Weights of a small transformer language model: width 640, vocabulary 8192.
Each number is 128 + 32 x the weight over the matrix's rms, rounded and kept within 0 to 255. Layers, rows and columns count from 0. Numbers have three digits each.

# up: layer 5 MLP up, 1280x640, rms 0.127, rows 1127-1143, columns 480-559
# down: layer 5 MLP down (transposed), 1280x640, rms 0.0896, rows 1127-1142, columns 480-559
up1127:140192160165164163148104126175152088145151098163124167138163110049125141077209144209089125094144120183165171180163111158149128181055125124103107137154140059151161186151107177156190121175201070141171155097133043043157042073064019120197162146
down1127:060106142169162129140145150136140144144165063043160121062139119099063075101135160137102132090137128131100093129119119047155143232103100089131219035084115081165108184157116168140112122166116000142170049130132048104114116187188101117156107113
up1128:144144124163116065143163115154191140126174086115149113162154125092091110124182140134117109141152079094143102072119100143117133158228125103088155170113108134106089151140076189154136122140096132102159082156111135132126131089157106137137126077
down1128:158170148095131121126140121128112169124157108103088127114100157174155127102148103093095145145133111149112083101157087144127108113138116124121176149152125137197144126155106140088094116129130101134122176129096161127097145134126112135152157140
up1129:104168193135093137080155114070155119153125170122134079158097140116156134104095123146087114138117166080162088080116144142157101164120113157143146173124132140109096152105189066186047114133108152068134056156177142126145153089180119103166084097
down1129:185119129195154101128154105153094100132120105151125165140096121119112157144109149087126121137093163140098145155181180147129176148129097147151142144104125135154148053148117147167129130176158093080111131120114101154095098119094181121170168148
up1130:153107066098058146134133126109118132160076118110182139100169121129133101188153046145121133117111107151137169127165080140137189155085128255121096109143146164069125142122127116189110074135132141080080125110178121107094133182129144147092091155
down1130:129163156135182096165086142138135112138117110158116121091104140084137137139103099126151125118134153097128139125165207158125080138091162169157127145095176168087090096172160167152124143156116130164123096154124169168137172140139161142121158133
up1131:143139148135108186155132164141134142080148165172168136163089117193119166155185114116093160154104107162165111133111120171104121101096124125130159134090142081150102104089078167210096064085194171091088172102119138132121145084117112139108107158
down1131:168112133172126197145137041128075163087149155094094071173119114152084119104105205113145096158179138107180132122204064128148104120168175135145140123101105134147132118142129078144140148089132117146083120142101227062099122172057117096109154128
up1132:100124107148185112131150125127100146152157164122166205143145138106148203120102095161122134156161095092162137155157146066140193151119081124108141127113138126085086133162094117137121078120129148150198235116070085184126131154131114104143166136
down1132:087094190109115155187126131134147150108143124166169114081141108178140179150045119144107108069109123148113109141104078170076127153144121145083083140134133166144080133116129054145134099203116126126113161112158069167088149122146149088168115161
up1133:096125138123156111162148084128097091117138113153167146123164170116070072123165123159107089106109079127070145191123119088110152124033181126119083078112136093122105101158158131168161137111110128113090162202116044086114152169139128132129186097
down1133:171034147111088065128119105161138119136158164138134130145144111148109116118142169062121132106177130139094106115142145118128130128138143141111158114103165131178057147146071156138123185094125072153163134127090093123149108136134120194147117158
up1134:104159202144145125134143145151173121150125106148177095163165116067059138132119138132128137159125135136110137152162126096097137141163121129128162126131110143099119153147146163131129148136150170092102163126113098149151213141100111093089115107
down1134:142109122131138133141141136173156109125149110070152105112127070131165117140136150151090148153142121108126171114111099105116119107118107157128092149131128135137078143143085111183122130131091106131119127098111135140155099151157138151143119163
up1135:117151081107118152103113153109113104160088095078089099123127154065175170132091164155076102138164085174153166098130146110167085059138155162106104070137142194090124113141132083078145137169083118172131107069134109093153103154155140101126136206
down1135:097125135095164157118125144120196184099076124116145132133151149122157154085120126128127100168104133117133076112096093180100167153120151122130130105134141141161109113160120146121145185151105149133149127099161131133096177147103162127114084150
up1136:082197127075159139111118092105091145178090175003100102178181094167218143151102164096155127089087124174130133107175111189169191141127082150139159173119154125092128079086114076115151129105124148166141155134166161121102193097131074165106071137
down1136:058115132154075165138158118110167140166117085125185142135146092158144113151107136144112138114166115105148124126156103184075159113138066100114123171179123210139175162107113142081125131119047147044170122099134106120112125089156182144125109118
up1137:119113158124128107111129110122166118114097136154162144126093080139126128099192125136122129148120147106123165088131130142155110142152166055139152097120130151117164139126099109170160045091144097137143136118161146158128107084144145173132111119
down1137:157146133202182031169168141155179096143070174084142191080091110092153064091119094166151153102068129044158041153150174114164177135167131119097177119037134059033255146147152152179123133152156140130101178081156173143116147169167075118142107122
up1138:085106175150152116115133150120113160174115113091108117135154150192183116182125145144126207092191156131115095133122192112124131115092082133130122167095148150099069104201154126130119111132200140141172051093099138094138124209190152140099191165
down1138:100157107190121138105115141108130091148087142117137075163148154131134125118134144086135123080155116171186119091159106149125153072155136088101128160095151147128160149119104102171128141197090170171119109071127117151098103189091119119118178082
up1139:141216134092162101108180144146167146096159131150134117130134157060133116095112100121107142132169101083065105133080091152169125104156134157078145097060177131133089133171116142129105103200147149164174136208095105092188137066128108101062074166
down1139:159172140044096200056139127164123167155142133089111196107121093087081125083084132114071129116084125123025104108160071147134000159142130083114158216100111070153121103064117096168100068141088198108116125033097072144103111108123040142100103175
up1140:186135080115112056136128141077120164107081185184124158124107082152080159117163123114128076184207166094097149129115123126189160066054123102169082038114140078087163157158126133124096045096102060036078101156097149166147125141204124165140090165
down1140:093171146073124092128155128071097141168125133164095123111162170154111143184163100063114091134094144181046115100106103097155142085118149117124093179158102095154139117109132072128139110122121112129080150120130082145163092145133122135100091127
up1141:151126132118105132121124121144169154069144148169133159142098152164195120159162132120195093099093104184158171116153134094133122115049176129154199137085133154165109154129113110139108167096150136155099072150133139108106142088224115106125131210
down1141:134158097136154135094155150159137099158162145136083077147147156176119138121145108131160136138113092143086168115122181082168082159206128160146143117111130065126140212132126169177107164140112137116126175035065081100090200093156134157109140089
up1142:090145126139029045109134123197135134068122104072092118098111139144147116153167041133096117202181152122079152138111127143050209127172240112104142136094125185082123139145161148116070087167142068119087102124170101086209134075137183119164186157
down1142:146190147135171118070121118125145167097131123094136117070158191075078173146066105123087099220085071106085150082125125178148231082140133098128107121104157160098156126080104105126059042085146048109120143182177120144100197086151117085140176129
up1143:158119129082080081094144088130172162149119149105113135138126111157104124174142098116113110126148139160172087193122129044156137127099148116135072150168082131101102107118175153091089123139158118101106128159181144128104114086135156092110114137